config.yaml
d_mlp: 1792
activation: "squared_relu"
norm_place: "pre"
tie_embeddings: false
parallel_block: false
extras: ["capped logits"]
init_std_up: 0.0276
optimizer: "soap_variant"
lr: 0.00453
seq_len: 2048
steps: 2800
Each number is 500 + 40 x the weight over the matrix's rms, rounded and kept within 0 to 999. Layers, rows and columns count from 0. Numbers have three digits each.

# layer 12 MLP up, 1792x448, rms 0.0823, rows 1696-1791, columns 224-255
454479534525555495547512469547494435519549553478502420460434502513495506493544453595442433439426
490533554537447519545474487510493569474459533544470529540473494509519453471469489459536486502453
508560479498404454525547499534482486514445466489535549460493559517514532575469507437484547534506
478527492549515568468462438473474539539579468527562622498537489409508442521493511521426481493519
463515488536511487505520612468555548476499539542443453538456479491552530523488483532433496511442
558528514492512461508458565523538512483539486548556507513556558475464507552481445476455456478530
517561510538417528436515565534462480445505530489559467491444531551468445446553505494556493527421
486550467482489535461479448534473516496485484486495508464482440499514407497485529452484452481516
528525472522483464496466522457532498538538520508574548530500509537498479494481499474515468511484
492475496477480453444509573455600497514502419556475500468548417515567509542554418464496474521534
510509539526563531493535468543434439497491514453539486625495501445444536553511493485485450427436
442512512403528495492531499527512487564549439550484501546530518534470466538506502502517514451553
407501512489444517488506524548512446423489556501529516545460445516398524534534486519557454538431
454519547566475477414473514510543453497486472503526565533522424505512485428550505447454470550488
469592567521450408425570485532499468557476522507525585458492483556509428450489507434450427480510
564564424520494524512497508529489431532496506486503550528446484423465542430521515441456549534552
523538499478465551506569564537465503460483413454462518435491460487453508443444467542503446500482
450550499461468502482515533483553561429513474462534484419521538510450476527507482457499486497432
512549455450464477529553498517460488554520512431479552443506470535498524521498503521454517496526
479453459428553422448447473436629476500484565520433537409529494504479516515552478486463529573480
458563444519552510487520501571482456507528479529511488390559484486524443475533469475545487517574
475517469438494600501494451428539495540533530546504532510547498478443516478572567462480405448520
457504478498555536553476448511498536484472504495529428503528561506505489506521505452538497507446
485457461509470481469479480546469529471460487557450480512429559505498470486501526519472477506504
536538540544477382567527569495416463484444456522478436475484551496439515422564505488540497492509
491467504511477548516507430474499437469546511586464503441508483476491423523562407534522520496465
511505554502549545511457473519493510461495525458550528462428492512525531526469523464467517529409
527547544570522536588457519495526396558480422560473468457460561467507478507442534525450540492486
540508540543472457471478527591524532525532501527569596473557489484496545562426490470464519528430
461503426437489544501530490480499498464541491464508429469465440453483515501473509555508569445544
546537473577478517476493521551444510593521483520489540417511485561512499527485485564470541486537
465446469522501468495563527516554482564545440548583476475472497514491461436569485501525523504505
504562512480491513516521498497511551479443467472539488527486538469543523471466514467491522507543
472507521443542604576482549569463565573533503513503419495529447541458502516461512541581629448558
520485539543487537589536421477551523522533511520495538567489429450537558525512493470459512501427
536483560482497455514474474457464480460425471549511532496587463492472501422480431505537464504507
451478477477455463498541478494457546464475486568517500472489442503464497529535479485498486580471
544527431505533557556526512537519467493476506513537483424496512516509529574574535521473525474499
484553541451495528461567499587526449527502473507461419478444525513531534535452482513519533498414
469535466544522505511455439476438537433486445531532526526557453476483420486464540489466482510448
509496570500413445564435468525518440494496491493541517447492529541565490565502554498496539488505
530463443605564454495479536494491500466510438472464457513506458553481489456577532518478476512434
523511439540455531507517508484510532524527580486561498524492449473486481533414521515559486514526
447514447472493553561503442542517436460527507458448454442514492493474536462509508459526571408443
465470508517382469472508497566475521522521512477468500478480564580457502478566499471533459579450
540526458536502538480444507526526478465520473504525510487512474423471529510515426536517451490527
519553485478497503485477506562524479549489542509493468495543563489528512533501550501476463528526
542501496459470596532502490493471466505391555394507497432510496525512454550535536455518516542504
512568615500512509476465474522445579534588474536418501458500455499475516427454513497509473396463
541493526549496550505484591507545509523509542564504489549446469523494510488514521508545480473516
455506526502543502506527449542442460542533519505552517440546505538517429496462499525466432529509
495554550513472522422506541537540467537481504494512493435465500505466442561482539459491478513450
463508442504567556571550475580413476402489479468557457497455539522509475473497486521452512432443
505598513477576518567465536479530499447454454446493467548435472542536525452421502424409525426493
541491500454477517544501528531486520519497499534437481498521465511549475532473436505519456420422
491532531494521532538565509551524476463435542483504420521511538545538541477536598496476492547568
552479540445482498544486449430485496570565491527477493508526478445428482522494447521452498552565
473529457491516445466463467528524602509513541547454531555548536527466511497514495494457468495490
546485419503495520498502543518568502577498528499571467469417551548487506476528520473470436436529
527453478475441525548520540509543517431455474460505489504535465556545540464528503483520518440462
457549473523485501501545534481484517515515505526540455490507515449484503461492551578446507535491
479476465453438459451492506610515517498505528526567488503443500507459569492454544509509557554599
552487429580473509525507488540515533493512518510516459408466492458534507551475492461499478484475
519416528485498482503485603534581539487517554468486501554474521506518511489507464457458543526503
455500474472502492518500478528468493491566548507509462500561455532488509545571530495472459479547
511550492460459513501542551505483500509512429585446498542572477595465451420545452496509560545579
538577488500501499505543512456446520573490490452485578501492487467530523458446525529460557521529
433514466404515525441560536475478469457504479511538530488539510468523477443475404492476490567538
522479535476499530481471540449527501525452465516481524490491498527542509447508489546487514466511
462524477489461540454437584493478486612627492578556478456543541503508497520453492489409490507548
467455491480435600509489585486518475523479510439529477479492500499570464549584516505497441502479
453532488486492459481484493388544510466564508474483474476528557528473502583496573534515475421550
522511533480454528545575491557450550422512562564470505509545410471477494511525540511527511513534
546473503516511491475470557515502543579425469512502489509484517461516588487491516489534470493453
537426475479474573515489480522546403564500510541448503394420508502488435549419450457537426500455
528497482453492504435575625473540587548493514472514464533485497538527504563513446466443545459507
453481495510439499543507552500507516494495490552543515428519524501539421539550554496517511479468
553532550476464480505549501513434533482500467561538474442470474471529472506496551512462507501509
544560512545514530521449517480526493529509476549465402469424559486497491549522442536490433500475
495571532504552496505488450488539494520519553445435537533450489527569499481526523519531476436483
434511491447522495514552439494540559456490429494490527512512486497510490482527487593468487500489
549587456598548474500487554463478525476540462516584463487469539505468497489489490443519502453440
554521436558454558487503507541525471545483507516451529512537500541501479504477495558481468481565
476441503542516557461434512406460481522560488549553492482540481413552503482490441478499427543484
546506495478590478516437467554517469531526548568438427447507515459465547450534450469477482524451
502575442462478560476559468523484514485556513568454518606525413519416497463487471526492443591436
581491541474503501491418504509438559507444470498498437496494570451412484497470414560518482545534
453546454490541526474479471478510507504458531529453481474536444498474495552496507501498464504466
490494505448486463531568444492430479523513534547561484475493481475508494457470525459469493499599
501473487507471430496448564479494504404444502518547534547473545495532470527456487437497551507479
520506519491565553510494535498494516426460555477513520518475542451482510559505504581473442462550
487539593466463413465469473533506505495490507541431469470525543486512446555485464526535484496494
561450434431467513547577492456559500489566510482496431505493433462480477516506476606498550534455
518490568549488469470531498537486492516424561564539540540472533512482510503489471456468509496489
562496474591523473546478460559446546610491497547473471490502507506505479485516532520510501445510
515500555558486483484448535491468470476464489497507518567503497498533450467437460419421484444525
# layer 12 MLP down (transposed), 1792x448, rms 0.0865, rows 1696-1791, columns 224-255
505537465457483514619524554523549476517481470497535515458474502515532496517475490524543479409545
549538452596453492495514555529501522478556504486492511460485464478476493487546456487559497544515
442441504549419449524477490529536500458528421498528500526426485472500470540495507496550507554427
566536523503539484440508495450502514555542578475559493456473492470491478498548508483485489540509
491555512507534573509452464465475530467536499465507499529485536505598570484511516524452531483441
432482512492495453494487489474506484421496504461543509509503503563448540503487445485563494536548
493464508524439539520533474607476465563558544517500520484474475513517564524497530477556499529521
487514480481460560415541544479481564467492468558478509521529475473448543502467551503447566569475
435516483451507485473478482497479454447541506501483496516514465531553474486493542488540445504535
532505525467449484505490502543527501511369480439522560543524421501550439481520453474517434579462
466494518484571566536527524534542571546533526436476490512523531506453480490471579511514472428502
484522432498539537590514485473521524578517498454511484490443490464515526472459469442496413494439
461450463578471509544424510488475504441535468512470455529471463533489532486525477496512416435520
438526489528490545533425502535456483640516501482491510527494479461439540528508477495473566569486
492546601515432483533630543490551488426449471529536506610528515525456504413483524509431507552470
509525525512498469519492460416509498516417488415501491524508504550530526486493510447450488506484
465548511514527505505441561538514474462469498438445446542473477525523458586521544544508501480408
540482491518489555508548418544468514511463553540450449444486512524525484524475465519526472508449
536516515472502448476423498426456474523543521554471437473532572454588487463468508497550537482469
473466497511499528427505478471499511490489503488518439482551483490470520511506460539502532511498
523550522508475495459486440565533518476480480479473554473468468553575511549502446475456498465467
468537519463480463463463505455460487465490453462460523519516489504445484499471529532550541485522
448518544512500473458491531451463459506445483554538469565462552449533473498519499503453466501500
516505543463520467435485483487510461549481538527563508504445464474493526439473536553532489461516
493511517523582552472515524511459545439474481536471520489477533513468507418506498538469503496504
530500454562601438570485557471488541424495496591460556600528517467442522482523542475551447556552
521452500523476449432522478456425485569497547460467473506538534500443457481413505565513505549482
543480513560571489502535481437526459489616522518495488505501473487497544587473531513503504470525
472523514461528484548473478461479523580563456474469516497502545487524503463499567491499517521464
500358507547517487523523559519463484496484493477461504446483462488514591458480538487511525461519
505530459460528553511538500495500573525526512501496547528547557482485483472476492574510541508499
508468465536557524492481529446499484478487501536516574481472563559509570495501535568457547548445
449539530491468544433480484473529512454557512493499530517456542474541510513494528487509575541487
487498491518483450511464463432557457512541537486506560517490542485461494490480521564446469490425
474505479472601523483495517425493520486528509463560450478502443513535557464580485540544500438480
539460575527489536531543429509430452500448506507532491510557465518495395507483412499524464493550
461494469472501500569504490511479541489501467545506481553481441512503520496427517458478519469503
466559487471419504491484433482542413428492434477485525517487520452531507498520545557480447469480
497449516481503531488505560493549463496568530432544468452462474523547487525534547433508439516459
504506486494458509531480484521473487517542475466481486537449504486453547523543581436461528447509
505523442515485469552539399530504480477555503489485431450458511522475522471498473563465526500501
517492506545507424557475494440513535435507535597481457468502494535553461363512529534461535551413
513427513529498503543504556477476555510515566531571503437503427542498535468486487493463514457508
456533423559457496453478493491408543509519587568489441453473478468452458483528557418462514481470
533515471430468548480574525483514500440435520445556440531518470564552459452521560518513525471521
470496563457565408522485440451511498456532545621494523559463454525538459490454464498524519541474
484576516491475546426458480446537572521518557487455494503471533499519543433461565445540485470476
454541564552499441453464492458458505534413442548545557523392496590389510582469437445443441528539
527487472538464547468496526498480549479545472507504501490474620453487469464528503497443424537538
490477527538578530552510482508491516492525531400441464481517518501540457514523487480442481534517
484537600514524500512504528574505455531487519459489538469527510475542546539487555440379484501538
470539555448478539474479443434466531512481535454495510531500494510521521475480529557542555514521
469556569547530512419560565563482552575456555530501529491450567558517543475507514455515511546464
481510524517457535535580518555501469479462512535490488505560509531525500430527515526474523568609
508532487452509499487509482534478556528445417541518470507505402514550512564513566504540431484512
497495515504490525403448401489470461561521498491539496505480438431495469529543449481521455476428
546528502532559520502576543479441467560515468445450539481484519444479541408520520464571453471525
531548459561499450531565437540478513495481594497468542565512494471527492491525475571464531425488
528514520418559431523513571510537533455459478558498485453485480460447518504494457507471469410455
502504581507475441486450476503475536469492443504542496529525514488521444520477502503486459498554
484472505547527472511503467512540501483482529533469468514509497503497530449561518551485542510466
472482495524518457425479397571526466526492544581480537529533464485491510475545474495529479483500
503427426523490429523449521496514557519444467480542467500497499456498544516520518467631554469466
479481465501519559505489489503510564486533438440528560577522483515497527490515568435484503494546
485469492461469485510462528548574426516515470535519510479513536504466481537456540470453441477483
498505569507513543525418483562551553524464510449535490557457493476483499561534505519499516511480
505545507530459484573571492525502535518506492557444470521559544559533491453456488470566538467516
532526555433511474497517525510489470508516504549513484527515460513514515452567483516532569430493
493508473457506521517467543562456546500518488533463526526506598499528476500533477500421534496488
531522436554476493550476527512548469517538496480455467546498516440530493475478514497540483411443
504513454459507507441488510474458510539558482450510500421537481508483502466452491457527526549505
577523470523482473522513463562480512517419494505495528417480427526546505507479457488549456448476
521522587521386528461481566487465581530502504527479446516525443430508511479540547515507451505487
487461487498563525571504531539440453567511436490424548493517504480450498486453531526467498484463
561410540505492487492439532482548442553555582527486538490396531548478458465524451539464550534518
570475501420511539454488510543566463446520494483445533478542454432485462509470493507441573443495
495450523456535481477490535431465487512494471548533538550509527456461537493478482513517531457447
537506540501501457462497484488596575498534498520487514472528520448465500568461503504450468518508
492563484509500482452580574467479471531504504502494588504567544479494547583536483515512475488490
543540392532473496479573515563535491514578512517476530526443492498458557465491473468390571535483
506515490510470488519383458556498521504477517582461497440574521478469470538591440501476483491456
505453470531542597494512516556433495535449534483521504526475544493505555578487537422412502517492
583584567498484524508426479506478504512554507445411525496510464522474487542505581493528452550469
527452532526525482522452527462469460499547522513545506611587452467508534521430476573479507493441
537447507483544522492460587425534521469564430518508566383461439507444494446531533525486510485497
619480456526595500531508483506620488569458446675502518470409500487551501435528567419483501481508
567530503497450550483534555501533416542472479497362455460499479549475466529478558500470461466534
508533423533507472494423510486562566552561468489465538476456501478498469540543438445467484512457
501455518452505596402539498576453534519551497472488521482513565457549525488427547471445542616476
442504495512491499567502513576518513511429517490535464579484513499481461438485498511423479489567
477433523462509499477518523529537471475486435503539526454484471549521531471547544486540532513539
510519533530466485495431499478480499489461454492540497510517409534511478464556518466520451497434
543474555506475502506497503459585520478417547438521570519511471473492489502446454518495517591557
554537474598523499431532435495529419422470495574492506485447470468412437472542477529522553523522
465442448565468453509629620486448473503440522510493610558523537541540516512561500542507564454470
490522473442500500620551471458485474476566481481522554553528442551495506537483539500444500431460